config.yaml
d_model: 256
n_head: 2
vocab_size: 8192
norm: "rmsnorm"
norm_eps: 1e-05
qk_norm: false
attn_scale: 0.0884
init: "uniform"
lr_head: 0.0069
warmup_steps: 200
decay_fraction: 0.766
final_lr_fraction: 0.0
batch_tokens: [65536, 131072, 196608]
seq_len: 512
dataset: "wikipedia_en"
Each number is 500 + 25 x the weight over its row's rms, rounded and kept within 0 to 999. Layers, rows and columns count from 0. Numbers have three digits each. The size before them is the row's rms in percent of the matrix's.

# layer 3 attention output (transposed), 256x256, rms 0.0988, rows 178-205, columns 0-255
091:455466553488500473499519479508531495469527523524526468498522480511488538542521517526514528451519496529459476505509458522542509491516523482481531462540507517478462524474465460537486516484541480515486504505523506509475504556524488501510508482502497500512538472494489500501520485473506526488495464485478501482537505551549473474510499498506461536498488462473502462470518524486512500499479549508485471503480531513496504520498486487437537511487513509519521489518510535521488473506477504467489431491493519543508557502476483533464499509474501505504478526471518510494513524501431516513510509459484518516509536437518477499526485485506521512483515530529496536492499499452492570516481542476492451451548492533492520480514499470482476481517527471493525517483494483494498457534474512
092:503518465562463502497489460473545512523471512515457505529478500506475521464496498536500479505526501480483538549501501533466477536481506475459519483513507513485462522491509487464542483472524538534477485514544467488475529490480499511508422506475500531535477485512485471499458475524522500474511517495492498524501441538523507492458494505506490509520523501467510500505563519472492455477518487531512510530515520521507485447498514507506478480532468474504483487508515502465520546502512522542467501500477478500538508448480533464541464518508500509472487494540517489513510482522577480482514533502478471476488441499520515504463532552508523505496498514540481489501507475498505493499477486501513512468488501457508478502517475444447518446493490517478507528496533470507477512494510471
094:487507495486467518494515494473528484537492503491519499514531446500449460515535506476498519440470524454546506479515484515533469535521525506492467495492499515483530492514507491455469511501533505523482487506487485519518498486487528471478495464492475501480487471490502480446437509521463506471488482534479489495506506468468491504498513509483509482497504498508519512484539507481482562448540518474489491480501530505500508483534491496470561479477521535488489490524524523481525499502470512524471536486570528528452532510522541508509492516517488535475487561539481439503514483512483482508530517513495496532533506485503483512482567512490527514538503530526536527479521482495470517516493556491494477491434527527487519514494552533465546492514489497485460482522526499477464521485485481
097:495495503491494449500515488546499506510510517561442496435495516499501497498523497522523513526466482511496479461501497492505493464544459470490535521519507558489508531515492508565479515496471488471481514476533483495531514488480475445528490455497443506499510456456466506473485473478487462485473492514536459530495511493520482478484500521462486511488503469507489482519475514503500517485478455502494516492478510497498522498528507534528479499468472454509505556485503507494469491518476513537539480513519486439514492496516498474487498528484532507517513462522520542478487504502501505486500494461484510528539495502469480473530468524490498478506433540432505476535461492482531513486453481482489491480447508505522478493477526484511522478542515483572552484516505505494480504466479502
094:536471512540539498533516498531490503489523506532520503522502501526490515477537529462488510488500530504492476489487503506486515514489520495548497487469493499450489520472527487525457485478499498486547477487523462462509480542484545468494511493545491512497496495517525485486486509501516523515498517534519472517482519515495494479527482514487478525592494516531543521518531474488495490536507548525532471535539510514482484499490527488555477474515508490489553506455545490489468489507491488531486487512530490498482515517489508528478466454501457496546511484498476499510485519463495553513492501449504500549528544498484452516521518475561462493467541517529459524478509491499486459484495470507491513510540466488505428503484504472521526520474510521539467519501522519519510539551477466
092:523503483477478496525497494485531480488532553467512467528524495481472493491483483516502510510512560506502502496539512529492521511530514480510515516501536508480489506501481437503471475496514470540522496516507497505486439493498500523506480510457507478512505463491457496478464498538486503474519521486486480561501527530494475446447486498521507527496552498481507492533513586442488459520511481466491476521517514518488489546483491528535505488508509549502486515510500497511500504477569469519520509465449527484522537507469462513490473546469507531525531506523477476500478514517509523498509546487454535492458507486492485500477490536475488539529511526502507490475558499520507533478473525535491501516508507566483487504557482497485511514513521458450490461491509513487488511513483526
103:478468515514496498495491512502491463529445476489492522494457472509515488482508538465520478507541485498527454524498516487533499544498484485523502475488505526516498496507477510534461442475456553471536497477478477470522515463449541488491517480477502528499482465496488498471489502514535510454490508529517503449492501484554496573518474494513456480501461521490507530497503499511480499523497459503484476505461522489509513519520533488512500459480552481504498506478478487448461477512528509508526472522472501505531519497500532495511585501446456469486466542502524501523536474525528447469490524485493530509530526495469482472473494497513503475502493549483526492488497468499537496486508520527489525547495497521515499507468480479475461515499469494449471542525508477518526515510505476
099:482470525490529452525455482473506491445505493460483516501491456483519531507512490536520491527489517489480533479531447512466485525548491511491510474527500492500459519508499461493523520446548511546506506521451487532497475525527491537521525496480500507518470501520555484515494462508502480464522490491501449459492536540513473499486497509519538491507509474526516518488517475487518489513485531529507508534526489464483501498483491502476497493494496518458504508532469515483513477475496476514459478487477494493521504497490545422488482474481451552530493498547461503497506484482495467545446509516546499493527460542467512441493496506490512524515456466489480434533507515522500502490501476481498533495501488565492489494488514453466466536500538495493518485488499494491520485469521512
090:512476499495465502505544490507503495475469521489489528531498502522511498499538549496562520528498507503509520497509524462493539513485501512469480527468481505490460507543496530522498480487456463479452504501515538480511487503541453493501482464484498461509485526486451521500481438511513493504520492499527502534505506470492491555511503480539500484525483480490505497489479510509529507477522533487456501504500511537555473466523511503516535531529489516519527483492471459528498488504467496526496508480508490494431552491477519501449452501481475582454520500510534519461503521518508548542517518521519498513456479484515509473495526511497494465538472494485488527464462520522538540492507501470475529488512530459490518454537486465444526505502504499460457500491521507496522516521507460
099:499505513510524527484495470501515492510482506492490531515492517525494492487445513497524464464473478531470527478511538470474464527572501465504493499522520509462466502505491524484530472520485499496517515529495460493475471485513456526469484516473480454473535540522470517501522494516495439507518493519494513466495490476485494510486496447522492552477534539512521465491542500492520544547511504492498511493529486512537461477477477456492504491533495541502512482486513445545511483503510489528489481517527514507484491509511499527509491454503471590405528506500504488499533509468500508496501474482475499498470545488529515456534497469537491507557434495515519525468478523498495549490492505501504507480489492478495513480508520505519493444489481471522507520496514531506486474495498454
095:509467469513526529527518484485521555506499541535523513514481553440495483509538470478496497546529515486487503482482477504522486531475454503506521508557508536504478508513477510508511501517507499531488474503476478509480484498433492538516526492510495496547479514492481534512473510531466538459508481504448544488510487489504535491478497536493508451492510513490522498498497496513490526523519506524513499519530484554534555472521526513496459553537510529524486520505454486503471467540502504494497479495524487522522511487489493461458568478494516498483514478494505466522509533492488552481485478492457491519517536468520512466479407494478469545482483458535487540512546514511482457500477511516542469514483507466501500516522497485489500517493510503488513533539515482512508486472488492
093:506476521571507510503497483459479494528505522469510497518500512479453477492471496519499555521473514493459513510512554502533509485528507509528493495508504498468509493492485499473508495501485483481489504489477487478468546535463453498496521491559515473515500456496531469450458459502475496490499459488508482511484492500478482509511534497490464463494513474494486473521514449471466497529476558501536510488516470514446467502507507519523462536483512541524535546463539520524477496482488485506481526509510469479495506497536484516523468478529500523502458500518483471485545524478507517512489511503487506479529554474536481527488485503471520459506569530513498515524482517434531521469488522503492548502483508528513517481484484537505551511517454492563513510523455525493474527494529502
099:492467534527489484510498527514507539486458479538556497475526475521524522484469494489502483539461474495486518492481497495495506500471451501488482499515520483501524506506428531546505517480471498463476483494531503510476536455489510513531522458496478540510479535494513482531503537511498465475475520463522523495485511515510518489508491511576515522520474496518519487496476480499479491485460480485475533460478510517505463484504503520541523487463515493531467480533485483521486506545460523467510508527503513525508465482484564502516477490489510480565500482517502471495493496497473470443498551485502498498548480556513466537472533494494460541487465510515510493505543451526511514511494529581505509509486471496516527527478499519456506465469485518487498481510491532525480547495485509
100:476521493469531511486495497518509500522513516531513492486473475540503485445472463502520507553502523520478473501503498543504494479504491503520468541515463554477513514471468500500520481537480493486530533468509536476480503512479487477489484478513516447494518520508515526475476458480513503532465500415519484462491496502504488473488469505503506497437510521464473493499538513507544477514506462476483523493531483493503548469490484479490476533459513501469487511515439521479540505441458546534491464518505528466502509514444494501558501547463521509492484523493501534490481517512500512495469561518486538458516493465478488544506477526517494514493494499528558504457531467509491500526477460476505507493522442465500498506489477486501458506517501518475459509502525485508506519510492502
093:483533544470486490475520449482517497456505471525504503510502505502537514541492517491520488518530514488444558484503490499487515501451517510470490488502477514536474506494474512493547515488515460481545521530503528493551494446523482529555470482461520495467501523487512517516535489509522518493536490502503506493500469543545463524461493490436478483509467499506531499552515447494506535511490520548529492479486492549502481517527468515498470476504492516479461501473527507505504475531520471527522479519547496471496498461495502468500500446512500511491523479548538499513455448481520505502512505461497521497498491519450498529527489441518483504473529526506483523474477493520480478470456525520513526501474549463502472497516495482527448480472513507505507517500489509510445497482470502
090:505525545528520488483479553490494507505504508538461492455510528497527488486482485493484475453537500544485475533511484482524481508543470501483491455461521473508512478523478502494474514553541489488535472486521483474473504502499499499533479517497548507498513482483508479472493482483474476508461503467494469498498463496500513519532513514486452539508501491521491515499526532513503521463450461501493549473504513500510511516455526483479533481489495514498471479494452484538485525485523492487546479553494513517529467493488491496563484517476515479457520507508524470448429539523486520495455516497431460508548537460519493519451537460446478461518486523486523508494489526535499493506490533523478495548498508513533529530482510500463520511479512525495495482472520509525481500504501503
088:524528495520510485498482497483553481547477482475516481540505472523522498487489498486531461448486528461523492498499490524466479496523482507510472473496481467526503515516513525471511491480444471497527542481517507496480513551495512489505550509491541499504494486496532491500511488488502495487522520525490505475480509481463491525492507506520511455452529467484501513512423537478472522552525452520484488484456519438494517477514500498515486507464487490473510540488482496482496475470497518520497518492525463479549529513509475442572493523507517482455481465488484523544519501511487457487524478454476565476519505513556532527490498502510475499469508499470508515532505519522533486504495469476495516507487521552545489487497506483539522493542502497511517506507440514486505492511569523
090:456503452527539480499476499498517518528499445486488491515507561459490486503516472503507496500510467459510560464507490488439531474530532490490490458499499467534491489507488502526528502505511483543486530453454531518496493548494523515483528533512527501476496504499480534495501571494505462497460484512514498498542516505494506437454501470520512559492528529489498471555479494493499484524570528508488485520542474542521492521506514521501487534537485537479546504503504508505478471531509503537503508485490510536502478501470484519519500506463466477470488523492488496492478455514547481499524524440459549526485507526529498473524442538485503507482506495505490470495515508510478485465508526478492538547496460516496468510508456507505517519509487498505514488495518491487493536492480495
093:517485500500520493509481494483486466507528494495486474519489486490506500480491496526448548474492463498509511467500472490521540445443502524508523544461526494461483532514439502532474580499481527500485498481493467502472511449493487472497492524525517533545556468511481448525518518510523496461530490507479503504475495538509484479509499481499495486529507438487518498492450489525490526491476492553446515481474522474505496447481507493499466536481509518495502510491498504503472525455499522482510503504524476497541494530477460498538499486467535502480487475498451515465495512495474493523513522528503492469483507515515515553501508505477505514499538480467460512531521506498518511469488525455549532566506553510467509474545501520503483488500523481532519528491514503517502517489462558
094:490525499500514510500505538471473475453489532551491521511522501490496462479468525549501518496459508524475475443491478485469486493507517471524480465496518525553494488479508514498486511491506453489470466546513518527532533483527527497481528514485464508496521503487526527524484543502491519460534530506481494464489503495448486486536496532473516501506493470513447503493516524427546531512489477479490539533537522528482498504465501486489489533479483526506496521506535473522502520505496500504545534484528549519463496530497518527482495512530515467467547468477506497449488537467468501488485519549511487539492535524439476462469465515469512497503517481516491509520485514504550494528470492507481492520480486483496506498549483545485472525467482497503472500506548459498500445527489527
089:452497503485464459507478521495495488464493504519525468538463490496541487558495516477514492512521495510493482495508488536486530512538544478475540506483492433478510492545482500534473520499512503508503511521568521465509483507513496511481497443498529529500491523546544468518489557503529497457470494552529472547496521513489518461510546491503513491509488525497509473501489506507474489502511498511470462541470518468542513522516488490493471510544526489523518466512484502479556524507494459478469515507486470526500542511499540503571478467484514496453526511473475499513493499542521498515539499507494512532549512516512513501470493487516543499493472504499484456482491502540489491530496458530486477525490516488534489579478504512528463475507470484526503475479493513525504520538469519
096:428522510492462517477524516479499470457501463479536496455523516508534511450492487559488492457485521535483482470514477549498463509505504521496520491490504485508503484495530472468494503504493485521507530521560469523510508508485508508455495495543500518527474509516575514524525506451499518506545454476429488534485537511493494475503479494512507494499498518530458526527507494490592471521518493524461467544482501489497491527491512505488500488540490501521488452519463503519515519524473541479513536517545523485494527495482528487500527511540519532514533527480466490481524498486511499474532502497494481514483492467515498508535491496478526474487498513470509516546507538477477463491498515491532471505492441499455469474494558512511494500503526469479469529517503478497491514469484497
086:464517443533485525520508494516472476484518531467518481495492534487502497490471490482522484503508508469506449500471548522493510507530494520452514496480554543542461529511542487514522492492497496463522470524501502475509545436478466510497512494506494520522536508477501498544490526488495507505495520468507505537482479479458500434484499544525482440506451483515491464475493486473484471524504455514439455536515556482528540482481480502463493492498535505489503484516502500489468483474538479487493531512520505524509491512491516480497481530504487558503491504499500507486499510551553470517533487499497486536482535525433486508498508507492509496429520495497497493514508495510489460525495546563491487459494483493521513533493521544470514520490525509501541471485528500530483494465488490
089:470512517504496540509539487451511495472487507467494480513528509528475481489486503472510521542510523495513542498525548536473520499495510544504466444504496526495455545472492544493472443489505452484498531496505513482500491466496461475467506474499474495501551519515482465495471494478507513528508473488555525504503485484531469494514502466504503454467496513472494549498462504543494523509542514520500476436495490502492502495524519556525535544478482540528514493458467482489543496475480504473474493527503487491508483458522496518486482466486489483493537476503469487468523479510552537529494530492494458485472484479499510503499499546497498523480505487482477507522470551533483510495488540474451521432513535535511495519491503494550512485504500554483523510507487504451460522485492488
091:541471489476466525511558506461520502466503519543506477493515518491478470540513524496495451512495508509460511489491456504512460530521500482483505475496461502470456534474473521499540458492489525510510531516509501501521455532519469502492493494477476487515517508486520480478472510514459499491488507493523478511509551493500489491473501473489464451519499476531483526524467467513461520519493495508482433466491512514500478442477488461527481511451501534518508493533493497502486491459477529516476492527463470465528476482459494559518508498480506513530501482512504458464521508511512511482498526487506461513509466524535486537469528501508513465541512513495519473518517492492490544478443532486548545502494540499515532521486538533464459467530520471430503511454501466486519483488513498
096:528480495500529498507483475471508480505512505492509523524505504502492468497534549500495534517459481450495482484528437484504483530466469462535497486487458475516514556567514522542487514485498507519460494498490528512539504490440477475494464494511512457490520465488459519530513531476510539529523509510518538478509473483489470474499469496482494475515508490465476494438512509525493506512510501491516487466546491538448507531491499516489471487529500532447474533503525491497508500521491528507483519512464427517502502474514505452494499481463484482524528494553504473499499479463496503498476503498506504494511506466494531512500467491495467509470515509551485498497571501538507525477489514525448462461530539468470492484479536514540503513521483506496537442558499505507493495491499475
093:505492516513514516521486517504487485482515508468454440514493485522466493499495451533531513517496518489524515473539502512544531463507497497492480541528503549500498480503496508495485519497472532488483492473500447514496499499522445531521480503519514521540514530460449490553499546514491508453449489507461524483511479536487456514494438492484525468538470435445508497487488463522483466519499481487488459486482522471500485474518507524521512524479489523511530426487527473517472514460526528515486509494506492535505554523486494534545501506518523538486505481520499513519506544520462486480473493543526528472490504477486489569506510510510531481483479536531492509466482541501484492499502528495462528534455505501539497509530504510471466498479480482522499500541504491500525493477506465
091:476499482478526567513483533547512497515519504476513473524512496496512522504475525535501514530484468487535486518493473525512508502520496528542500499511544468552526501433499494497520509517542493476527511515524458487517495472524470481473498500531521516477478490504517517479478480518508483532512515518501462466492482493516469485488518506474564548483531549475501520521532515470503479529503508477481499497502473503519497522515465492469497497535473461525535560511566532474532527556500532454485517501551505504565438469490504497476490504502512456506514521495507454466513478525518478543530475486501517520509517501482475503518476487498479507489515473494482500448509506521474475470473527489468475534525482514483546482505496488514522511501505463514532548471465458473511457498521534
# layer 3 attention value, 256x256, rms 0.111, rows 179-205, columns 0-255
095:523503495518498482517463478480490480508484501473532510549518497494524510487504510515461499471504493466498501480482504538517472520529517485423470496467508469466506471457507478500475516518521527519495494485519506462504503548499524531466506567521492506486474501556532464505465476514528496485510520487517494501483466555484477413500508501503509489526505504466474490483523489500533492484493497517441480522510523483529522474449538519434464511506524487500523475532515552522506544497535522481482556503494506500493460491468469471457536487479556509492510514488504504483470513498516498448469561483514496489453516522489496516511495522480487516547499507507501449490505474504507501484502474439520489486506504496506498497484464497487495517476464495495457499479488481527564531543507515
092:487471493527447473485539511527526492523492469503476466519501489522499486506498517518461481563472484494539537495459528486499482466549523498482517484512476510472526536505497519480528539508547480509469519525514524502473471485511499471486502485491505485507466502500517497457487522487516533522457519520510523516520457527520508495486560515510477506469500471416547503540549509524477539492518502468505547479490504480498477505495510496485529465487516513446504525465476512514504544509548479496546522471515492541523487488506547496498505547534473502466481548500533522510544517491525476514443433532486508524458524475509473534503538507503530522505534491500506457521525515499490515480512518478486520483473512490517522521511484488511475508515505517496487464528473459497525466535515475
096:468478519479493493501493442545487490513509498512474499471508446452542501507500506514527502495458530525452530501470494487499464540516518469492495486508521502507511488546504513521494475521491463498456489548484486545523499535482483498522508476474430493498502489504534518516489519481478490526564512575470513507511545513489486481482452513494479490500471457568489535505496516463500498488522477491522499525502525509518578509489516516550505522492497541494503527471512489532476494518555476517526535515500500509521503461481478485503468478464524523484501477527534469472470473491529530513516508476467485531498497474462487501537486493518545482490479480513435524530530492431511537504522482478507486489499497483502527523509520506537476527508477525522504519488544496515499494532509480
093:449515520548543471503533569523535496455507466484497532528487493509502493452502503498462535492476516514531489489478536496471483510490477546547508496534476488505534492524532444495478509544510517468489475478467519512481515511466525490482499497551486507479503505516483454494511491497483510479489513561498561501490507543507499553509502490508497527540518472510498527513525481531528519503534470540537499545512540496499460485467510498543521486524477544506505451503546478478465479483503539525519491508517497490480503480451517477486445502488500473524493484494488493532528519501503486482482531481471504527550528513495509496507497471474477487471521508481501528522489473517498468531514491551494508498470499541465505496522505478519516523479468540472529570483514510493470521516501548
090:493478521506477524487514489502513519515526532491505502484506532522478482466447521470494487466517504463495518466514472472483470455533496493470468530461480506473507500491459471499488522494500488479488491530525472504513497508477473529472505498471442524499481517478476528515454540485509459509548498471494488533491502511500477438469515520512489520498516467439468478504537470467545468513538517448512462526529485443493467483500465498483532478569492518481457487468514509497530479516531513469463488532480539489500486494514481509509509550512462556488482469525467501509536526509507525486518540473493503513461512536507479497489518502492506477553497524532461442518525499470504501491490490541478527529487522497507485514508499487442483517496496477463501522522485489487466543476494539
102:457519521538522491473557518484508522490451519454520437525495462495543458470514503524479483507501507529462438521456554475496508518544476487485470493496469519544470505502482486525502510468501498520532489538509506505529485517486533488517513509492474504493505506546494517504495479521462499486494453521475479511512511482522537510545508507534527537495481440501526518476478469509451540543499487529508477509477503478519519527490509516530540514509520472502544488496499508504497526524548518488503468466492530509535502501488518518503529537498497520468524530475509492484522520533467486483505512561513480503505485508453459454500506502483510530504523476493517477494505468497446520495480506497462512521540507489538471449520526477516483485511479543471487539500457461496544470504542505
095:503515479521480486486467525497484524515492513446513515511511471497453465456524477499508508506498523489571519474590503465515511546482475513508510478512504546485501544484470476548485479445524437493497436506502499488478486532510496530507495514511455516499494556521498463521448517489489510470533484495547470476527512536502508536466512491518549532515477526466528522476509484507527497529508509510490512552504462505539496522468484456474488507522495493454473458513489519495498488479497529489504481506485491467471530524533522504486476467469512475546486475522517475468524486491518500518481466501492497515475497510519502462507486448500481486515452490523529476505511464530491509485510494481516480496458554525489501502516493502505483512503493487516551460507509501514487519435496527
089:525467477546490484488545528489507541495482494490483529484515477492524478488529529485501444480479557466497459489502473498549497503520484537512505480478488489478490542513524525481505497530476469520504496465485470496505518514503494480501522498544484480527509543503488503483529488481513513497543502494499502513484535491438469493486526545498518488498511519421473488504507520491526516524498505450521517546417561484530501473467541473495499509502498461494501477513483493496498527549497495531469534505506454485520477472506501497450491482457475484497466491508497517490495518472480503524529531510505512494463510508490503497522489441552534487469506486483525524486427508505517520458515517479523535494526493492494499479470491540451497576447493465489493480507482491490490480497528490
099:508483503501541433510516505493499505496514506499470525506529517532508514504465492510493486460486500489497461492493452489527530552500451549524488460499503483485522523456498524487484472512554510497443535464474457500491487495500449491479517469484491468509500537507477500523566521475531483506524475476510464482519494514489474462510493520494492518490513532437487496504505525481538542501526524491479524450484510512468500495446468528516486464505484503553560519555501514495504495470503451509498527493449474475534496485534501515467489506483471539494491538500501513501532516491486478527501459494523520497488477508489500452518475490540523501472506474459518526492502515505507503523479491513498531523543460509548489477504483494515518530493535432484514503516508457486496505568502495
095:508453498512504501514521494506516513515502489520508519435507444498450483491473474519528501508461509481478517509483486505542523510510468508499505458466490522497551472492492475486511484540446492482461512464489502505530469489491506492534500523567529512499468525504504433497483481504487493475502523455495525471494497547506556473513500525501492512514521487490489454493512488493448481473512470495505458516530514521532538463521470514482454476484567497557504523518497480557501496500494466485504488495513454517509502465461496497508484513523462541506502526510487441491473503519512510468495482535453478497549538495518486484499487518504493512530504527546516494521522478495485484532455495477533494490530494458517475554507490477505523511543445448487479503505513500499523545503495527
103:513506474539501504543514480493549515510542480468496499493482474487486480489494480523471508537500509544458552488480532475497471515515502465493466511513509471445511488507502460505536538538502506490483524484466448515489487513455478496489507456494533524532545529493501517475482510461480507492470520549498504520522491552493494490541547474478524507471511499534503531497483465477490505510500550499531516505482462494464474489487521496519517492485504574488535512493513467521459544494526495507483492502483507487508484475504490473519455500513499482509462504467459502530527447464498513530468501491469497522519493508529505480515456535475509471499528502472498522524480440443553499529520485475540503456464556505499519498502504533492509487497488493518546500485524542473491490503554540
098:463534502532525470492516494505444507560473495521512453550478465478528468551478496511442543485535505488494504490484491512476528466492483518479549492496527506495477512530514538520531490489459502505509491556534551517524520517495468456528510478516494480530523486491479486516501511500486522498523493519532525533450518511515538505513457464474500483541504537570514500518497495506469465519472481534495499497496536497520509481491519529485543506508516497525501513449493483486523517528523512496458508482562527494458472490487557481494515535472535507516471530475506479487508486474458515502523493539475512482496465497463518523511497484456492541535463494504511503489515477479506519560507534502481513523507497467488517544506477542482508446520494506518467463519495466502489505501478494
094:474504492496512445525484446505490481529526521481536489524498481525482477511485509518519469503579484516517462473495509532506541508491500474462434498500501494482533500497473503507531488502479512496530495532489522472500507537501524497528489487492496507538516509485498519510501505506474521520494479484470524485547497510452497456503523550540495498482532492534533512512523551498541476504492484463519477506505530511481505484518502494518514459481485509487487495540462511443519513506485514502513476521486532498512515487518409512479483545493531478501517491533530522512499499488496518560518504475488491520462516530453528537515474530500523490534464484508517467476499465477499499496501471519477516481550497503507455479512511457466525505480520504459445494534456566475526528509467437
088:491476492459537516470482534474474465470527527475509503535516489506478486480549480475473540460479478460500505490529451493534514556519453530551485462564498538488536534486461507486533550474560488499527510496506529491491489529489479501486512524495528521519489503480485561512504499535510523521477510463512483527483527522514536512522520519486461490494497541499474483467509470471483531526489492527489484512506522513492508500516522515506496546506502488514529535547547493501499503505543445495509499510517502513485496443476543470493517555485520481498550481461490474470484520503505462493539501513502521503509511461495460524515496461470488466508499533525510501491494523502493483508511510492499510556496496514525458495531479498519519515453548512500498515474498530523515510508484573
089:485465447497504477480467497482486506558497514521484496527478539459527494524503502460501516475467526537488489525433519553517519514498455522482529444473507534500485484502521522508548534482528465511500494510512531506530514484467491485508495477496479471465532459485500497495544478496485509503466504510529484488477458504495437490517510443504504501496531487544495539477550476488498530464493495525520455481493451530482528562527501482526529478507526488497504542438477464461493493502489502473435529522504538520506498515482494497495532520538498514503507524503476544496496474507481546545552504495488512495492490509449487480513507526500476484553488477558506469449535493510474468507483500483508512492491469501493500487513514508515510501489509534523515485494516506458535483501500516
088:517534541473450487502477488479480509498552486494467501508521474508522533467507480505522454522461471499510506484518492484496515528508544473480486497530537482482479501495518497519512484482490507513498459479505472535471521517501472501514508520500486511522529517530463502495492482451508494501468530501518485492499442481483530546539530486525530519474508471538560545477509493489482538476483511511510519440474470508518514493523528487461469467461498521494523504512497505513502484494549472466562493487501486517527503543505467526538504475484500489546497497487539488515472514495497481455534536491493518485489477522466516549502499528494490498524544499492501482498522495491477507480460457542536486482469504453511487463488561495440516464524515515475491527465443530475432470513492484
090:507535478496518471486529496441506493527497511500516524473497506502530507495453474478498506470484472513506473506525462480495524485492488527508479513485514547524504445446531528471490517476489493492513498487504543490466502547511504514490503480503516523438479553512500458517524522498496506493514509474466469511496484497502505479499531524484521510512515508507515469506472487536482494502569490506514525468501539481492478484515464495493494556539494501472496490523495500514504496520471474484485511503487446508469491497467481503511523568500505547474479474526489483483462519520547485489483503469455510517534503516544527504500533514540485505475494530527475448486477535513483508433470478535485490529493504498559483462503540474466491436529471456477520504506537500499422539534499526
094:500547553487486498483460446489478498512501495479522513488495512493495505503481487513530508521484526506493552527465536568503508489485491513458528548502544509449480527484524481538516508524508511474524453467483464489506482463469527517536545555532451527487533530525529500505509499477462509524525538511467517498468447540541493505489507475536494480493504544529510476499519503472498477492482465501486492506514502548503479500503499505492516495514461529475521496487531480513462486498508500487475462512494533494499487484493568470509469476541511486524489457485495487500461462488483535482496521495455495468492515479518507542511483485488537478506496447478506529504494503519515524526542507523562476542492485506452521487532534528515507479524494506550486512494522533451465488474518503
092:492532541494443545520519451521498505529507530526471502521528525507495508494532508494528512540560479530476513461471474466478510481487515557513468504499442483555491512520523532519502482490522499514479540532520494513501507481527500504511518434478484470461475466459522478482541494485490558506476505488475476476528512525507469528507499470449448487496457514524479502504475500481521486501521527492465483469525499489472533505516495484461498503530525458503490520484479477484497490497508495499477455487475516543524502493488568531461478531535458516489491470523481508508495490533538490515521481502495522521509490524484510483516526472525479485500536476531499524487503543502484459568537487508509504501509498504517508529472479512484447518522468507476476543525520535464480495495496463
089:485525460551464446449483561472491491515470484515489493535483505503552498501476497495499512503500491458518463491544501546515500458522516523494501494535503511498469520544497513478521504483510502511481474474535523466477533529459517571512494503515516446509519529520499490530463465492480494437498496514517516511468502467508510480444479488548522499503456493509502490537495531500518517537492502550483482523485528455445522502512505541513475524530488492450526484482503497497488499460499502494511506515473475535484527549496504513467482505534494505500547508526523516453454480496538472488483490513540520497504506503511528503535516520508504501476489499484509459487517546535466533481486501543454515538475508470516491505538556492488516476494471472484507465493512471490490466483510527
096:497531498452468512494507494483511493520499490499495499515509522506487529468500510534490524495502493529458519467501486530523477491475487502515501474515513517457507453511491457490480490459514508525488444497510511524466464497538483531501482483472536492522463473533489459489506503522538496519480503507445504474521541482482498469529530509508505512481498494472496504501495497500552477516510497491458466535530518530488506470509493474543514514534480471529478542513476521521494477512510559496513519517495481553473509501523541493508493503502509512476514487595505536465490516478510491450540467511530525512475475473509512494484525527518520528499525490516508493501514546568492502503515479567533519515420464516457498520492488522460481499505484496493534476577498494485547520457475527
085:514480461513438532495492475495539498523498506492484498505494515498491503493527498522552513525515516514533499493518484546518489496465495520496531530490499529560526501538500500512505527501520512466489495468545518517469558476551489535515504482472468496492500457510504467502490495493459479485480481554494517494490457479486501488471504549499519461520448476477465484500486519480464474499527540519513489503546483481483498485502497555497532491550509462503498557493511518475542472512508557508507545481514497516495503475474492501512518534501518475527508507480527477474521491497493513406529497535548511483458501514459470493480477561503517536516524442478525496472507477499473493535540529532496493516510534469487489540506483507475466467481508507489523551532517496497520503520497505
088:557481433485540489507506462453536535496511489513450481505524458498483494531487479518535457502530501506509546511493508504528539509553522517546465504541510506492545466466507515535515481525490495494516516455505503506478510492501462505481446464565487533476486507483525471484525484489519514550503518520499528522494519475502523480519497509474518455496563525485494499489480523475488502528486513481504484508489516488472448491521504548487512498519486498508494542472533502471524546547531487508534503508519467493530500489505497474507496487517530482504484514513485500536489530472478518485501542503517478477466511521527533459463491462447524473515507522511499517523454509501487501479452495473498505478509489512523475475442529511521498526449485497462542535513456495541539514491495510
090:537478471557552510466531485473513524515460547520545445507510504470474522491543496504511474452467468494504456524505531453500502525498477506442524479517486471425510529507461521509556513544547462535508509506504518511519439516521482511477494544492513504532494548478478514491481517497497483514536490480494526526433486523496504520462494473496518482485520515472490505473525515510480482564503495496493469481516497511498496454484535501534512531498497514476527497527515508508483469531526515507472488490465530493498520475467493506530511478490510487515535489506478510472473536447519508541546498497478488509453500481475504521497473461483506484540498485519526507491485466477490533488487501477520496482450501493496519535480498481482490502459509441491516533472482459508504516494487498
096:455511523511492483508520496500492471490460504492509482524522471501485513487494519511487487509500478463511500491502478480514511501478513513520537516508480487529503512503442531521511497542453511440505545514513507517503536495515509475462511509469473534488483463513483462460539492495488525525513611496462501508512482532495525482503501481481509511495523517483504419461529534505496465447525476456557462498468484489479491519570507515483505503480510513514464498502490499542503529481542498498494485496523491515546499501534501476469497486476509485488475499477500480514507439472518507488453476486495500457494529509498522476475488471485499486531504532498483490565515510537450508492484477481513459458492537511545503532480475480494490528494515462511516502450501509483495516457528554
092:462499544523505470518451494481490510518511517477493492475495498486466494476521477509513502524475522506520499510481502534507513526514514446474467493493565454476495552483519524537509506516493492476491485486520456530509478488477511520527523537519473516564533503462483509515498500547462532457483474513446495509481482495495463478477484525488490440491530538442523530526500537476480486532528473514441504473458494503475469479474528491474517493511508505505518528462513476474515475521489504516482484535543561517503510480484493465525461548486515482516466472493508507482505478488486509491482501553448529505485513484469507475522497537461517489476524476476498511477506511501498496484557500499504482505463513512501531505519467498478492525508476516537474475488485523426487507490541444
093:487520524467493588507500502512484506495499461506493518526499471508491559507439514539467523538536475505498523509515503489502519488566507518500520512481548541540489480465492458470513444471500508457532491470521472517515502466494490455451479464484512512502505481478499542458459457507502519511460504522535521475524481519516493487501515492531506490503511499527506547511487470467480473520513509485488532480551545514492487518506467472521475480531495511497488515460524497518464517500503503474564507487473495510518489503507495534526516508476454503544547493529492525490481496505510459535475492467521455516534502547523487479484471523517483472476480534481460513466489556515482457506484465480481479510512467532524520465500500496492482476505494505495477504470512487490505483471455487